config.yaml
hidden_size: 256
norm_place: "pre"
qk_norm: true
parallel_block: false
decay_fraction: 0.804
max_seq_len: 512
train_tokens: 775400000
max_steps: 2958
Each number is 50 + 15 x the weight over its row's rms, rounded and kept within 0 to 99. Layers, rows and columns count from 0. The size before them is the row's rms in percent of the matrix's.

# layer 6 MLP gate, 704x256, rms 0.0908, rows 119-155, columns 64-127
101:46 82 66 55 44 59 57 45 40 59 50 22 44 60 65 32 33 35 62 55 45 23 57 47 47 57 64 25 58 47 81 25 57 57 60 58 42 55 55 56 40 40 42 58 43 64 71 56 46 50 56 74 58 44 69 57 23 57 16 48 34 53 59 61
103:46 26 69 51 35 44 58 57 71 44 69 70 27 40 38 56 39 16 42 69 37 63 33 50 64 35 60 54 67 51 44 14 32 52 51 69 47 52 67 21 35 29 39 57 74 57 56 61 69 39 51 87 50 59 52 71 33 41 44 93 64 49 71 54
095:59 51 58 32 41 23 44 28 56 39 52 31 60 45 34 35 47 67 32 40 74 57 53 38 66 46 78 45 86 50 51 58 32 28 49 40 39 40 42 99 35 58 56 34 58 22 55 59 26 49 65 34 73 52 44 22 67 52 60 34 41 60 68 43
103:40 61 61 70 34 81 32 39 80 49 72 47 68 65 48 16 54 21 62 57 62 59 79 61 57 71 61 72 57 60 47 30 66 64 44 50 57 71 42 44 46 48 28 47 72 64 42 48 49 38 35 92 32 43 75 34 58 62 43 61 57 75 55 66
097:18 40 27 33 41 50 51 67 36 78 71 69 39 90 74 45 49 81 64 48 50 43 39 32 12 59 58 75 74 62 37 38 51 53 45 64 59 46 45 61 60 34 57 52 29 54 55 46 50 52 43 69 55 47 50 70 49 43 59 53 41 36 63 44
101:59 72 17 38 45 40 36 79 52 40 51 58 55 45 48 27 47 59 23 53 43 46 53 63 43 39 71 47 81 32 59 45 62 35 72 75 64 50 48 36 48 36 56 43 47 50 38 63 71 22 62 32 56 45 54 57 45 61 53 54 48 63 67 79
099:68 61 54 49 18 51 61 33 65 71 63 58 71 67 48 52 39 52 42 54 36 48 57 55 51 53 44 47 49 75 42 31 18 39 38 42 55 31 49 64 41 59 58 25 40 69 59 48 88 25 46 52 59 22 17 38 35 56 22 61 62 48 32 53
102:28 57 76 35 63 45 70 38 00 57 20 48 75 53 43 47 42 56 49 48 43 34 54 36 65 41 49 32 38 45 35 39 15 42 61 34 39 73 51 43 51 46 32 60 41 38 57 54 47 61 18 61 63 54 48 40 44 46 61 71 56 47 45 47
100:37 47 57 75 41 43 46 52 33 43 44 14 73 72 41 37 83 56 54 41 51 44 42 38 44 45 47 40 42 12 48 55 67 36 67 39 37 48 39 44 52 60 74 36 49 72 45 55 63 56 48 23 71 76 57 25 51 54 63 43 25 52 39 52
101:46 55 66 50 57 96 35 58 63 20 47 54 50 74 77 49 46 42 55 65 77 41 41 28 50 49 57 41 18 32 42 64 55 65 42 45 55 64 51 50 64 45 52 46 34 60 42 55 64 66 56 20 73 63 50 37 45 44 40 41 85 78 18 46
097:54 42 50 38 37 48 73 51 52 38 55 37 66 67 54 54 32 30 38 42 68 55 34 32 40 52 57 69 35 26 57 42 70 42 33 47 68 67 68 20 65 46 48 55 43 46 42 42 60 44 58 28 60 72 43 58 68 47 29 60 64 41 72 35
097:46 43 36 62 61 55 65 55 84 61 56 46 61 40 46 34 37 43 61 61 85 65 36 47 43 53 56 39 22 57 47 52 64 51 47 64 31 57 48 42 64 74 41 69 65 62 51 39 39 43 67 48 33 64 37 40 44 29 80 71 85 50 36 36
102:43 50 43 19 55 48 38 59 60 41 42 35 75 43 37 37 34 45 69 37 44 54 58 47 34 68 34 45 43 37 55 43 55 50 71 56 57 42 55 33 19 47 29 40 52 60 57 41 43 63 63 57 59 64 40 54 81 54 38 47 56 15 57 50
100:38 50 39 61 20 53 60 27 37 41 51 52 80 43 68 27 59 46 31 50 43 63 26 47 52 39 58 54 55 33 32 44 52 34 70 59 37 48 49 62 47 69 73 67 62 79 59 44 62 26 35 53 57 30 38 57 30 34 63 61 43 53 65 42
096:56 64 39 36 43 49 80 39 28 51 51 56 79 75 77 39 36 19 43 53 41 76 59 56 25 32 34 50 27 44 50 54 46 43 59 49 36 46 26 55 31 42 55 36 48 67 23 06 33 67 41 64 59 44 74 69 43 27 63 41 61 81 46 29
102:40 65 69 51 55 29 58 36 64 46 59 55 31 55 45 46 20 54 50 73 52 56 39 42 91 41 28 26 36 44 41 63 39 60 67 26 66 28 59 41 41 06 49 51 35 38 59 54 54 25 59 55 57 54 44 54 46 72 70 62 46 58 74 10
101:66 39 65 70 68 49 43 69 59 52 47 69 37 34 82 33 14 67 43 57 68 63 78 51 64 81 42 43 41 20 66 60 79 46 31 35 23 50 22 45 38 60 31 31 47 54 76 44 39 49 64 36 53 44 48 54 56 45 59 45 48 43 43 53
102:43 43 61 67 66 23 57 48 61 62 29 37 10 37 41 68 46 40 43 21 61 45 50 54 53 56 37 22 43 39 71 59 60 34 55 53 32 52 52 67 38 59 43 36 50 38 35 37 53 48 49 46 48 48 70 76 62 34 45 59 39 64 38 54
092:31 28 37 91 40 62 65 67 39 65 46 55 48 50 59 58 24 79 53 40 78 52 34 42 27 56 64 46 67 51 63 68 20 44 39 17 67 53 54 22 55 71 43 59 17 64 40 64 42 46 39 51 20 36 59 65 60 64 64 41 43 54 45 52
102:24 40 43 21 67 50 67 54 19 55 59 64 51 58 60 41 41 27 44 68 57 20 68 53 77 35 59 96 31 59 59 46 10 70 77 40 24 47 46 70 67 65 34 74 62 50 42 29 49 54 54 79 48 47 68 49 78 42 31 51 43 42 66 41
078:23 31 54 48 48 56 26 42 55 23 33 77 47 63 43 34 56 11 38 65 48 80 82 66 47 34 37 46 23 62 51 50 51 75 63 53 60 26 51 75 33 33 41 35 33 45 27 39 39 51 36 33 33 59 62 42 37 53 19 59 44 51 48 73
101:60 32 59 34 44 48 52 60 63 73 58 73 51 20 47 60 53 49 29 55 48 50 47 43 51 47 73 54 77 40 43 50 59 55 50 47 56 31 44 21 64 56 55 32 52 56 79 51 41 68 60 39 80 48 61 47 54 56 89 66 20 60 33 51
096:44 77 49 64 46 73 43 55 52 46 77 42 72 51 26 38 32 42 59 45 31 41 47 44 55 70 61 56 38 48 45 55 63 54 29 44 50 39 37 52 37 43 45 56 51 65 48 47 47 39 52 18 59 48 65 63 38 53 45 55 34 42 44 15
102:49 61 64 71 54 44 64 38 32 52 54 81 34 44 64 69 22 45 33 23 20 77 22 49 66 70 70 66 45 36 68 68 29 50 26 76 39 40 59 37 49 63 46 59 50 18 62 74 60 42 56 50 55 55 46 43 67 79 65 58 72 53 51 64
094:32 71 30 49 45 44 20 51 79 65 60 44 53 89 44 41 85 54 46 35 60 41 62 69 31 39 23 49 58 44 51 48 25 63 41 65 53 36 51 38 67 66 35 43 55 47 52 32 64 46 21 60 51 72 56 35 19 71 44 68 66 67 74 55
100:61 30 56 38 51 42 76 59 27 53 57 30 49 42 51 42 33 22 61 37 67 39 64 50 24 50 41 36 60 48 58 64 61 31 49 53 29 39 48 59 41 51 64 44 44 56 38 34 48 46 50 72 41 59 72 37 37 84 68 67 53 19 34 59
098:42 39 40 25 49 61 30 43 56 95 58 36 27 66 62 46 54 33 38 42 62 78 62 09 38 62 58 51 66 48 66 37 27 36 63 28 42 40 46 50 55 51 44 42 20 61 53 51 53 67 57 51 68 58 58 39 42 54 74 58 37 50 70 54
100:20 61 38 64 23 64 60 62 46 62 33 53 46 42 64 40 60 58 60 32 27 32 67 37 57 30 60 76 41 49 66 65 78 67 58 60 47 58 41 34 71 48 51 45 55 24 19 51 33 66 58 37 50 32 51 78 48 39 37 29 64 70 76 52
102:60 61 44 42 58 49 56 53 45 61 48 07 23 67 63 61 58 29 53 58 31 49 57 50 60 23 40 51 64 42 50 62 44 33 17 53 22 43 40 48 51 56 29 58 37 30 59 32 51 42 59 30 85 55 55 60 70 63 79 32 46 40 42 41
104:53 79 38 22 13 37 38 59 36 48 44 57 42 48 53 29 69 51 52 37 63 51 29 59 50 43 44 62 43 51 44 59 45 57 31 43 36 69 48 53 47 22 42 55 46 61 61 60 43 41 32 53 63 60 26 50 57 25 57 55 74 29 46 39
102:49 63 32 37 63 53 43 57 68 50 64 58 37 64 47 51 41 50 48 60 52 35 49 25 64 44 39 49 49 19 37 22 51 53 44 35 29 45 75 57 57 27 35 57 28 31 55 38 40 57 53 55 51 50 45 34 59 41 44 45 49 44 45 38
105:19 49 42 59 46 37 36 67 63 51 62 32 44 63 17 33 75 56 28 52 38 51 62 47 33 65 40 72 46 39 46 46 54 53 28 51 67 23 41 25 52 46 30 45 39 54 43 25 51 17 32 38 80 33 47 44 31 46 47 67 53 58 60 73
095:41 16 62 48 57 52 38 48 50 60 80 57 46 22 83 56 38 48 49 29 53 50 64 49 61 58 70 49 66 33 41 53 84 37 58 40 40 45 53 58 58 41 27 32 22 69 49 54 52 42 44 23 73 73 44 55 21 58 58 51 56 51 37 55
101:43 37 33 65 41 33 49 54 72 56 42 30 73 49 41 44 62 25 57 68 57 39 64 22 54 37 74 76 20 26 40 19 23 74 56 37 31 44 51 37 71 46 51 47 54 68 68 36 58 48 35 51 61 77 31 47 73 40 63 84 30 34 40 36
106:70 67 71 55 65 49 45 50 16 52 56 53 25 78 37 70 27 36 61 44 55 38 65 10 43 60 39 30 57 37 48 55 00 52 34 56 48 50 45 24 67 32 66 57 34 61 74 31 35 58 60 30 39 46 69 41 52 55 44 32 47 69 54 35
098:52 48 63 65 61 62 65 56 53 46 41 45 53 45 52 49 45 38 54 53 47 58 43 25 77 36 39 44 55 83 68 46 41 61 49 46 51 47 63 40 84 30 38 31 61 43 55 58 38 49 34 43 66 41 37 50 44 19 50 67 57 76 70 49
081:59 24 59 57 48 82 62 57 56 49 42 54 62 56 72 60 48 50 40 53 37 37 56 39 51 71 77 63 57 40 54 32 58 60 74 69 45 82 64 64 68 59 38 49 45 51 47 44 50 59 72 54 49 32 29 88 41 39 68 66 35 84 59 52
# layer 6 MLP up, 704x256, rms 0.0936, rows 119-154, columns 64-127
094:59 40 52 52 57 42 43 51 42 63 55 44 54 41 36 42 60 32 64 66 33 65 74 42 51 76 22 63 31 37 26 38 38 79 37 51 45 73 44 45 22 41 48 52 52 36 21 68 50 52 53 52 66 43 37 68 51 72 71 42 46 42 57 40
100:42 28 23 53 54 46 71 47 56 54 25 47 31 68 63 55 44 67 85 69 41 35 80 17 43 59 62 41 67 30 71 46 40 55 52 30 37 33 40 73 44 49 28 08 34 62 34 59 31 52 43 43 41 44 82 40 53 30 50 56 61 61 35 31
097:44 44 48 64 25 40 63 68 33 56 54 35 22 42 50 47 43 68 62 67 30 58 47 64 52 82 44 29 55 57 52 51 39 77 60 50 48 45 38 31 34 47 40 32 57 52 44 45 41 53 30 63 37 30 60 27 30 69 14 35 53 69 21 39
095:37 54 86 32 42 37 49 70 53 69 56 61 54 49 47 38 47 29 70 77 60 39 44 52 38 57 45 49 45 59 34 46 50 61 59 47 49 28 59 42 55 87 27 84 80 46 68 67 49 54 44 60 69 47 49 46 65 52 50 84 72 66 14 28
114:99 72 37 28 42 44 53 63 32 57 57 39 59 42 43 40 67 64 46 37 54 99 56 38 69 38 49 25 69 42 65 33 60 54 70 49 73 73 45 46 14 26 62 38 55 61 70 43 73 35 34 33 54 94 42 51 27 51 73 33 38 68 25 46
105:35 46 38 35 48 63 68 62 57 47 71 60 47 54 31 38 69 75 41 58 50 58 51 74 65 58 62 72 30 51 47 52 66 45 62 51 47 67 48 66 49 37 46 56 57 61 48 44 51 53 39 54 27 37 65 61 47 55 55 33 24 55 61 37
099:35 42 50 65 43 44 46 43 53 77 32 48 71 64 48 56 27 56 42 31 51 55 66 35 74 44 63 49 37 37 47 56 63 49 54 44 41 39 39 46 65 58 68 68 44 52 81 66 68 35 42 57 51 51 66 60 56 25 33 48 53 42 35 42
098:69 73 31 39 40 54 26 25 49 35 59 59 70 67 53 75 56 47 64 60 73 55 36 54 62 40 44 56 65 36 36 24 65 61 38 75 69 49 64 42 53 30 36 63 65 49 84 41 64 59 60 49 47 47 52 68 60 51 40 67 37 35 54 09
097:41 65 60 58 58 61 54 58 39 67 43 75 63 53 32 41 43 41 40 38 51 57 65 51 45 30 15 79 43 61 34 62 42 90 37 47 46 43 55 54 47 48 55 24 62 34 66 33 51 56 56 57 65 34 38 54 51 43 68 46 31 58 55 27
102:40 69 49 58 56 59 50 49 34 60 62 73 32 38 81 68 39 64 48 82 56 71 49 53 55 70 56 56 30 63 30 37 86 30 55 06 40 43 33 76 47 51 38 52 33 06 52 45 41 36 46 47 45 63 68 35 57 50 42 71 39 40 66 42
096:38 51 26 59 55 43 46 52 54 65 41 54 44 39 70 57 54 58 76 43 63 69 42 87 58 57 33 17 55 24 70 45 57 53 53 67 67 42 47 54 61 50 50 67 55 32 57 76 36 76 68 50 64 42 74 67 44 70 73 53 38 60 48 37
098:55 55 71 22 22 49 33 36 49 42 38 37 43 61 43 80 69 46 52 39 49 72 23 48 36 42 73 39 49 38 75 33 44 33 24 37 43 51 44 41 28 43 52 30 48 45 55 65 66 71 71 60 31 36 41 36 71 66 55 48 70 55 59 60
100:54 45 24 49 55 33 48 61 49 63 42 30 37 34 35 45 45 47 50 41 14 73 62 40 49 41 93 51 46 44 10 33 24 70 65 35 65 30 84 47 55 44 69 54 51 69 61 28 35 58 60 48 28 60 29 47 45 77 27 50 55 32 42 51
101:51 43 34 60 28 51 44 38 47 69 54 73 60 53 45 35 60 44 54 59 61 60 39 64 41 57 53 52 63 35 46 37 47 53 55 64 57 68 86 53 54 44 33 14 55 52 43 51 75 17 75 68 62 58 58 56 39 67 06 50 72 39 73 46
096:72 62 43 48 49 62 43 15 61 67 50 54 79 44 55 34 64 54 48 55 47 58 27 24 59 65 30 63 57 61 40 65 55 56 69 60 49 39 67 12 11 59 39 52 62 25 59 34 51 29 72 67 56 45 58 58 38 69 46 58 59 55 51 55
098:55 62 38 60 77 37 64 47 69 20 57 21 50 49 44 43 50 50 42 63 39 54 48 54 39 47 43 58 27 55 36 62 45 32 61 45 69 60 53 63 43 60 63 43 40 57 48 13 48 67 60 50 36 24 55 36 35 56 64 55 48 51 39 56
102:44 41 53 34 77 55 54 60 21 43 30 21 39 75 39 13 61 41 30 50 32 65 50 55 53 61 63 32 53 30 39 70 53 35 24 49 64 15 65 49 61 56 44 47 61 30 51 52 52 29 40 61 68 37 54 62 48 40 47 60 47 57 42 52
102:62 66 53 25 23 45 52 67 40 58 51 75 58 83 43 70 56 74 37 54 35 73 39 54 68 40 33 79 46 31 20 38 65 78 59 32 56 66 38 35 59 59 43 56 68 71 50 54 31 29 52 60 58 23 43 75 43 42 68 65 70 54 31 55
104:35 78 40 49 53 49 40 68 46 61 62 40 62 41 32 44 54 59 60 59 45 27 52 54 66 43 36 35 82 45 52 34 46 68 65 44 36 39 89 31 57 54 49 36 47 55 21 53 58 59 28 73 50 14 50 20 63 54 57 58 65 58 34 37
103:41 41 58 67 41 61 48 60 38 32 34 30 45 79 37 27 50 37 49 56 50 49 24 47 55 36 34 56 31 27 42 37 36 38 67 46 24 25 37 53 35 28 49 79 64 55 50 58 47 38 27 71 68 27 42 25 45 37 32 75 44 23 50 47
083:68 52 68 44 35 43 40 72 28 37 32 79 36 49 47 63 64 46 67 45 68 46 76 53 53 65 56 38 79 55 58 48 38 31 44 66 23 47 46 28 42 44 48 44 46 53 65 58 71 25 55 49 55 67 49 67 61 80 58 46 66 67 51 75
101:62 22 44 62 69 58 61 60 65 37 48 38 69 08 54 42 57 56 56 50 35 51 49 51 48 56 57 61 43 45 50 57 68 46 32 61 47 52 76 38 79 32 77 41 66 39 45 35 56 41 70 38 41 62 44 73 58 40 67 63 76 42 44 22
096:54 57 40 35 80 30 52 80 42 50 49 57 62 61 37 36 17 65 35 55 42 36 83 53 53 44 92 61 36 41 48 35 49 54 52 45 50 57 39 62 39 24 36 52 51 36 35 54 74 60 42 36 54 50 29 43 58 49 63 79 35 62 71 49
100:51 31 62 44 66 79 46 50 72 38 32 51 25 69 43 46 45 27 21 53 47 41 25 40 53 57 39 40 73 50 45 53 18 45 87 44 24 68 64 50 22 54 35 40 26 76 57 47 31 35 54 77 48 75 48 40 41 34 81 34 34 39 37 41
101:43 54 72 36 58 42 41 76 61 50 61 68 63 54 35 29 07 68 65 34 51 45 46 60 87 50 52 38 38 63 57 50 54 64 25 22 48 28 75 75 30 44 47 52 67 42 37 51 31 59 41 46 58 48 44 70 46 44 24 71 36 42 42 20
102:52 42 54 57 07 38 36 44 70 76 38 58 46 63 45 70 49 44 59 26 37 69 68 43 33 48 45 38 63 56 56 41 45 58 39 38 54 50 43 56 36 62 60 43 73 44 51 23 28 55 56 37 66 62 39 32 50 20 48 40 43 68 56 38
105:66 58 50 74 43 53 85 52 37 62 70 60 56 39 48 53 63 19 38 44 52 54 50 55 62 26 24 43 45 61 50 49 68 52 63 64 44 33 31 26 56 40 50 57 42 41 61 41 18 81 39 50 25 45 59 48 55 65 58 45 56 58 45 68
095:86 53 47 53 54 52 51 58 44 59 18 67 73 52 64 39 28 62 70 41 32 36 74 62 46 66 59 76 33 65 47 81 74 73 31 66 55 39 25 46 71 66 71 37 33 57 60 28 30 65 24 18 69 63 63 48 39 40 48 47 42 61 42 54
100:36 70 57 40 56 37 57 42 32 33 41 87 32 50 35 55 47 48 50 44 34 38 39 23 58 47 71 48 47 46 49 50 54 67 47 28 43 26 43 13 72 24 73 70 33 49 46 43 43 45 46 43 80 25 52 51 40 68 53 29 44 38 72 53
103:55 47 71 22 45 47 40 41 30 44 43 53 42 34 33 51 24 46 42 52 63 65 34 50 65 29 54 57 91 22 41 62 46 38 77 28 37 84 21 59 37 37 48 66 51 69 69 62 61 47 53 38 65 56 25 46 49 50 38 48 71 67 41 74
099:26 66 55 43 70 75 47 68 52 43 38 29 56 70 46 49 64 38 61 43 50 57 33 42 61 49 38 58 61 41 61 10 66 64 41 60 09 55 60 67 50 64 45 51 45 56 57 47 52 66 43 57 39 52 47 56 61 57 46 29 58 60 57 56
102:83 59 50 58 49 55 54 76 27 46 36 56 43 51 64 81 61 40 41 59 42 51 37 58 51 53 26 15 35 95 41 44 62 28 34 35 77 53 34 57 74 54 44 37 44 30 69 39 29 39 34 21 64 50 55 32 47 55 49 64 61 41 53 26
106:64 54 66 48 32 59 57 37 46 42 57 56 61 38 36 15 56 80 41 92 20 75 57 47 20 54 64 45 61 51 52 59 45 49 49 38 42 47 53 55 51 64 28 53 69 17 78 41 39 36 26 37 62 29 61 66 58 50 43 40 58 55 59 67
100:60 41 62 48 32 54 59 48 36 62 16 30 21 42 36 41 45 34 38 58 61 61 37 46 40 40 55 42 65 43 68 73 61 70 55 43 60 36 49 40 57 56 88 62 52 47 42 30 25 53 48 75 61 51 38 28 67 34 41 61 59 56 56 57
099:27 65 55 48 26 56 42 67 34 08 53 37 37 43 60 52 57 57 30 59 54 22 50 45 25 53 56 51 68 43 40 50 39 44 59 35 38 65 45 34 24 53 35 48 72 34 65 73 39 30 44 67 54 60 48 58 50 67 39 65 95 53 49 58
109:62 27 40 60 60 54 70 64 26 47 45 52 68 49 47 48 66 53 57 43 60 47 53 63 32 44 57 45 40 36 51 42 42 57 45 58 71 46 26 83 29 61 60 19 37 54 83 48 57 73 51 61 36 64 63 57 38 55 39 31 36 47 57 70
# layer 6 MLP down (transposed), 704x256, rms 0.0889, rows 119-154, columns 64-127
100:46 77 65 60 65 51 50 39 56 39 49 58 25 59 35 43 59 50 42 49 46 50 69 74 27 49 54 44 47 64 80 76 81 58 27 42 89 60 47 37 54 33 45 48 43 51 75 67 54 56 38 32 35 38 35 59 39 55 28 54 68 76 51 42
101:65 46 43 68 43 70 44 54 31 56 51 51 67 65 43 56 60 50 54 47 25 69 62 49 66 68 34 58 47 45 73 64 40 26 62 67 44 53 50 53 66 42 67 57 44 19 55 24 35 63 47 45 48 59 26 48 49 20 38 34 34 02 48 53
101:63 37 30 59 67 54 46 47 36 73 34 68 78 24 50 61 46 44 81 46 32 53 28 34 30 38 61 67 38 52 80 72 46 63 51 62 35 70 77 42 58 28 70 41 37 77 54 45 45 38 32 42 56 65 23 50 26 63 70 56 40 53 40 74
094:66 34 41 54 39 36 41 38 85 43 61 28 73 41 60 64 59 75 56 45 36 57 50 52 29 26 38 59 44 63 51 67 42 44 79 67 70 60 52 56 49 59 71 52 56 50 32 69 24 69 45 31 39 63 27 56 51 40 43 33 53 10 59 70
110:40 50 53 43 24 35 48 88 43 77 75 55 63 49 69 52 39 55 87 46 50 59 45 24 39 70 53 37 72 66 36 63 64 47 72 61 43 61 97 42 71 12 56 35 31 75 59 54 52 67 36 59 08 56 35 62 47 48 59 54 49 48 48 58
105:52 50 42 71 54 65 53 32 81 41 32 76 26 43 71 60 57 40 37 58 51 39 57 33 52 55 78 61 38 50 56 53 37 37 67 42 68 47 49 75 54 33 55 37 23 80 32 46 33 48 53 50 72 54 36 25 28 45 67 34 40 70 33 43
103:73 76 50 59 56 29 59 49 44 43 84 50 63 63 71 76 48 10 49 50 38 63 55 69 45 60 72 74 47 40 47 28 51 25 63 64 58 47 43 67 47 48 47 77 64 38 54 52 58 04 25 83 62 66 67 29 41 30 26 68 52 57 50 56
098:40 52 18 58 30 65 56 45 39 43 28 33 54 44 18 22 58 46 71 60 61 52 74 34 52 67 26 68 74 60 39 54 32 24 58 43 36 37 53 58 47 39 61 57 27 44 47 61 40 56 37 37 26 82 40 31 42 56 60 49 53 53 40 73
101:34 71 35 80 56 41 60 68 50 24 46 41 66 77 31 31 42 59 41 66 58 49 60 46 73 68 74 50 49 40 60 04 54 14 48 32 27 36 62 57 54 70 67 33 68 45 46 56 52 39 47 10 48 62 72 42 61 68 39 22 56 57 70 58
106:54 43 42 50 54 37 73 55 39 29 60 60 57 61 53 48 32 58 43 53 54 41 59 49 43 53 51 57 53 49 31 92 40 58 31 29 80 38 44 61 42 44 71 59 34 66 27 52 58 08 65 60 77 51 30 58 40 35 51 25 56 63 54 32
096:45 64 68 49 56 54 44 23 55 58 46 25 60 43 48 33 53 43 32 46 53 63 51 45 57 56 50 54 46 31 37 34 19 32 47 36 44 46 33 29 36 77 58 26 42 55 39 22 40 65 20 53 48 52 56 18 66 46 29 37 52 48 45 34
092:31 59 65 61 68 46 42 41 32 32 56 44 43 48 71 64 53 54 61 47 39 38 71 25 53 70 28 66 88 52 31 59 42 84 86 26 56 45 57 55 52 30 55 31 73 51 59 41 50 51 39 37 39 53 67 46 75 64 40 38 12 43 64 50
102:52 54 54 56 41 51 56 43 49 41 42 41 16 60 49 53 30 70 66 71 31 28 65 45 39 29 36 55 82 48 83 36 51 42 71 49 34 68 41 60 90 49 42 37 64 24 55 63 31 20 51 70 52 41 63 48 38 68 27 38 50 57 46 27
102:30 65 92 65 70 47 65 39 42 76 34 60 37 57 32 48 57 24 21 46 45 46 51 58 37 55 33 66 53 50 61 49 59 42 50 34 52 48 69 52 52 28 20 41 37 76 56 51 67 55 69 52 55 41 61 46 21 69 57 46 53 49 57 56
097:39 34 24 22 35 36 42 74 62 45 61 45 38 46 67 51 37 59 70 43 67 43 42 60 53 54 22 42 58 71 47 50 37 61 66 55 53 50 53 46 68 37 41 35 65 57 42 39 51 76 37 31 68 31 48 23 56 47 35 56 27 34 17 24
097:61 46 47 69 37 63 57 73 54 86 75 50 68 65 27 66 38 48 51 58 86 35 33 45 72 67 54 59 61 58 60 43 87 46 48 39 76 32 14 40 43 28 50 23 62 58 42 51 84 54 26 49 53 47 56 37 32 56 55 42 62 27 12 41
103:37 38 51 44 61 45 53 38 64 47 51 69 68 37 54 63 29 91 63 37 61 45 36 81 35 51 38 64 63 55 75 45 49 59 20 31 68 38 33 55 47 37 63 12 58 45 58 59 61 48 48 81 19 63 38 31 31 30 63 41 39 64 33 40
106:64 42 61 42 24 27 32 72 41 45 40 71 47 60 58 51 34 42 72 58 65 31 33 58 85 66 36 58 44 43 41 40 31 44 63 56 30 49 72 35 40 49 40 37 65 37 52 82 48 34 49 55 68 33 72 69 10 72 45 67 38 64 48 53
103:59 44 39 42 61 64 43 55 42 50 69 48 50 51 60 30 35 46 50 74 73 40 39 49 33 51 49 46 65 49 53 52 28 40 57 38 54 27 79 48 37 39 54 57 38 54 51 87 69 34 60 51 44 14 64 30 53 58 63 43 33 44 61 27
098:47 52 43 43 52 87 30 43 67 69 58 61 75 61 55 54 64 53 19 32 55 58 58 32 31 45 41 27 37 50 47 30 71 28 49 37 57 26 32 37 54 64 51 40 51 72 59 26 45 45 57 43 55 62 41 54 32 41 51 50 20 53 65 59
080:27 50 42 57 51 59 61 30 68 45 63 53 57 59 40 28 40 36 24 57 47 61 52 52 54 33 61 63 25 57 47 54 64 49 52 39 59 57 55 80 35 45 41 36 52 55 22 37 08 76 35 57 41 31 66 28 31 41 37 48 38 22 45 42
089:47 68 53 56 89 46 50 44 54 64 41 55 29 70 26 64 17 69 60 22 77 58 42 35 54 47 25 63 38 58 75 35 52 45 61 38 69 53 62 49 43 29 31 22 24 44 41 65 58 47 48 29 34 51 49 20 57 61 58 43 48 46 25 57
102:56 65 28 69 50 62 56 36 65 62 35 34 41 56 52 36 56 56 59 48 56 42 14 75 31 53 63 48 51 68 25 87 54 68 64 32 67 18 73 56 36 38 65 45 23 70 37 53 46 64 35 52 53 28 46 33 24 50 52 59 65 31 43 58
105:48 70 38 43 37 29 63 40 53 38 73 59 40 43 75 49 65 48 60 77 39 52 48 55 20 45 50 54 38 55 37 55 23 30 32 56 47 36 87 26 66 56 59 57 47 80 48 61 44 70 46 69 55 39 36 74 57 55 55 64 59 51 54 48
103:51 55 49 43 53 24 60 42 53 33 61 64 43 54 60 30 30 33 73 41 62 43 41 41 80 69 41 44 58 53 88 66 59 29 67 39 44 69 63 72 59 64 48 52 38 22 65 49 59 45 56 59 64 50 36 74 17 52 54 69 51 28 65 63
096:26 24 45 08 57 40 61 53 05 42 29 28 52 46 42 57 44 36 38 55 40 31 54 46 33 44 35 41 47 43 44 81 58 24 70 43 35 30 63 46 67 46 43 36 54 63 29 75 56 52 55 73 77 61 70 62 66 76 46 74 53 54 55 38
101:72 67 60 55 65 45 55 45 40 81 63 48 42 70 38 71 79 19 18 43 59 60 68 62 52 60 64 34 37 44 47 38 51 29 36 52 37 48 58 49 50 53 39 46 10 41 50 19 59 56 51 55 32 48 62 59 38 94 73 39 55 60 49 47
092:50 66 32 50 46 59 62 57 23 56 17 39 48 49 59 59 73 71 38 60 15 62 54 55 70 29 38 63 44 54 50 34 55 61 62 38 55 59 36 44 75 50 75 61 40 38 43 55 49 68 37 23 28 52 62 54 42 66 51 31 61 57 78 66
096:69 42 50 28 66 50 47 66 51 41 45 60 52 60 77 43 53 43 60 51 56 76 39 66 52 55 81 39 46 53 43 42 44 51 43 44 23 40 59 56 71 37 43 49 55 52 57 49 30 62 79 88 49 35 55 49 67 76 53 54 29 46 45 50
104:57 65 55 82 69 75 31 56 65 46 31 42 56 40 42 63 56 58 23 32 49 64 81 56 41 62 39 55 45 59 57 29 46 35 48 31 41 44 40 40 51 51 63 50 48 44 28 56 47 75 42 36 35 44 50 37 31 71 51 39 61 77 39 41
097:53 52 34 56 69 41 51 43 60 63 77 52 92 37 53 54 58 51 81 46 39 46 51 47 42 54 49 60 89 57 34 43 45 70 00 56 53 20 54 69 51 51 57 41 52 45 30 33 36 21 30 42 89 47 50 72 54 53 73 48 56 43 40 59
102:30 38 86 32 63 39 29 38 53 28 83 52 54 49 41 34 59 32 56 54 40 60 57 86 37 61 28 30 37 47 33 47 41 36 58 44 28 30 44 40 60 54 59 80 43 46 26 82 41 46 43 56 70 37 50 69 51 31 56 42 35 50 43 50
087:34 28 54 48 45 41 48 35 67 46 54 37 58 48 72 68 59 38 16 47 68 55 90 25 65 55 58 50 57 31 52 44 89 37 45 55 35 65 47 65 38 66 18 61 18 68 57 33 30 87 41 63 39 39 50 63 41 58 49 26 41 44 74 60
105:74 51 42 36 25 43 59 52 39 49 59 54 42 52 51 63 77 75 59 39 26 43 70 39 43 34 54 49 43 59 72 52 56 28 20 67 39 48 39 57 61 41 67 67 52 34 50 50 63 52 53 68 48 51 39 56 44 32 55 54 36 61 44 74
105:33 35 49 62 38 39 69 30 28 54 72 40 73 53 44 46 39 56 27 39 50 58 53 60 64 22 11 67 30 75 48 34 48 12 80 24 23 60 50 57 67 31 46 58 52 51 41 64 62 79 47 58 44 48 32 33 32 47 23 63 49 21 50 25
101:63 38 65 70 51 52 41 32 24 55 39 43 56 49 27 44 57 36 62 36 58 13 75 24 66 50 27 33 39 73 57 64 45 49 63 33 61 39 62 46 47 42 58 61 50 80 63 63 49 36 65 45 51 27 52 32 41 41 60 55 38 78 49 50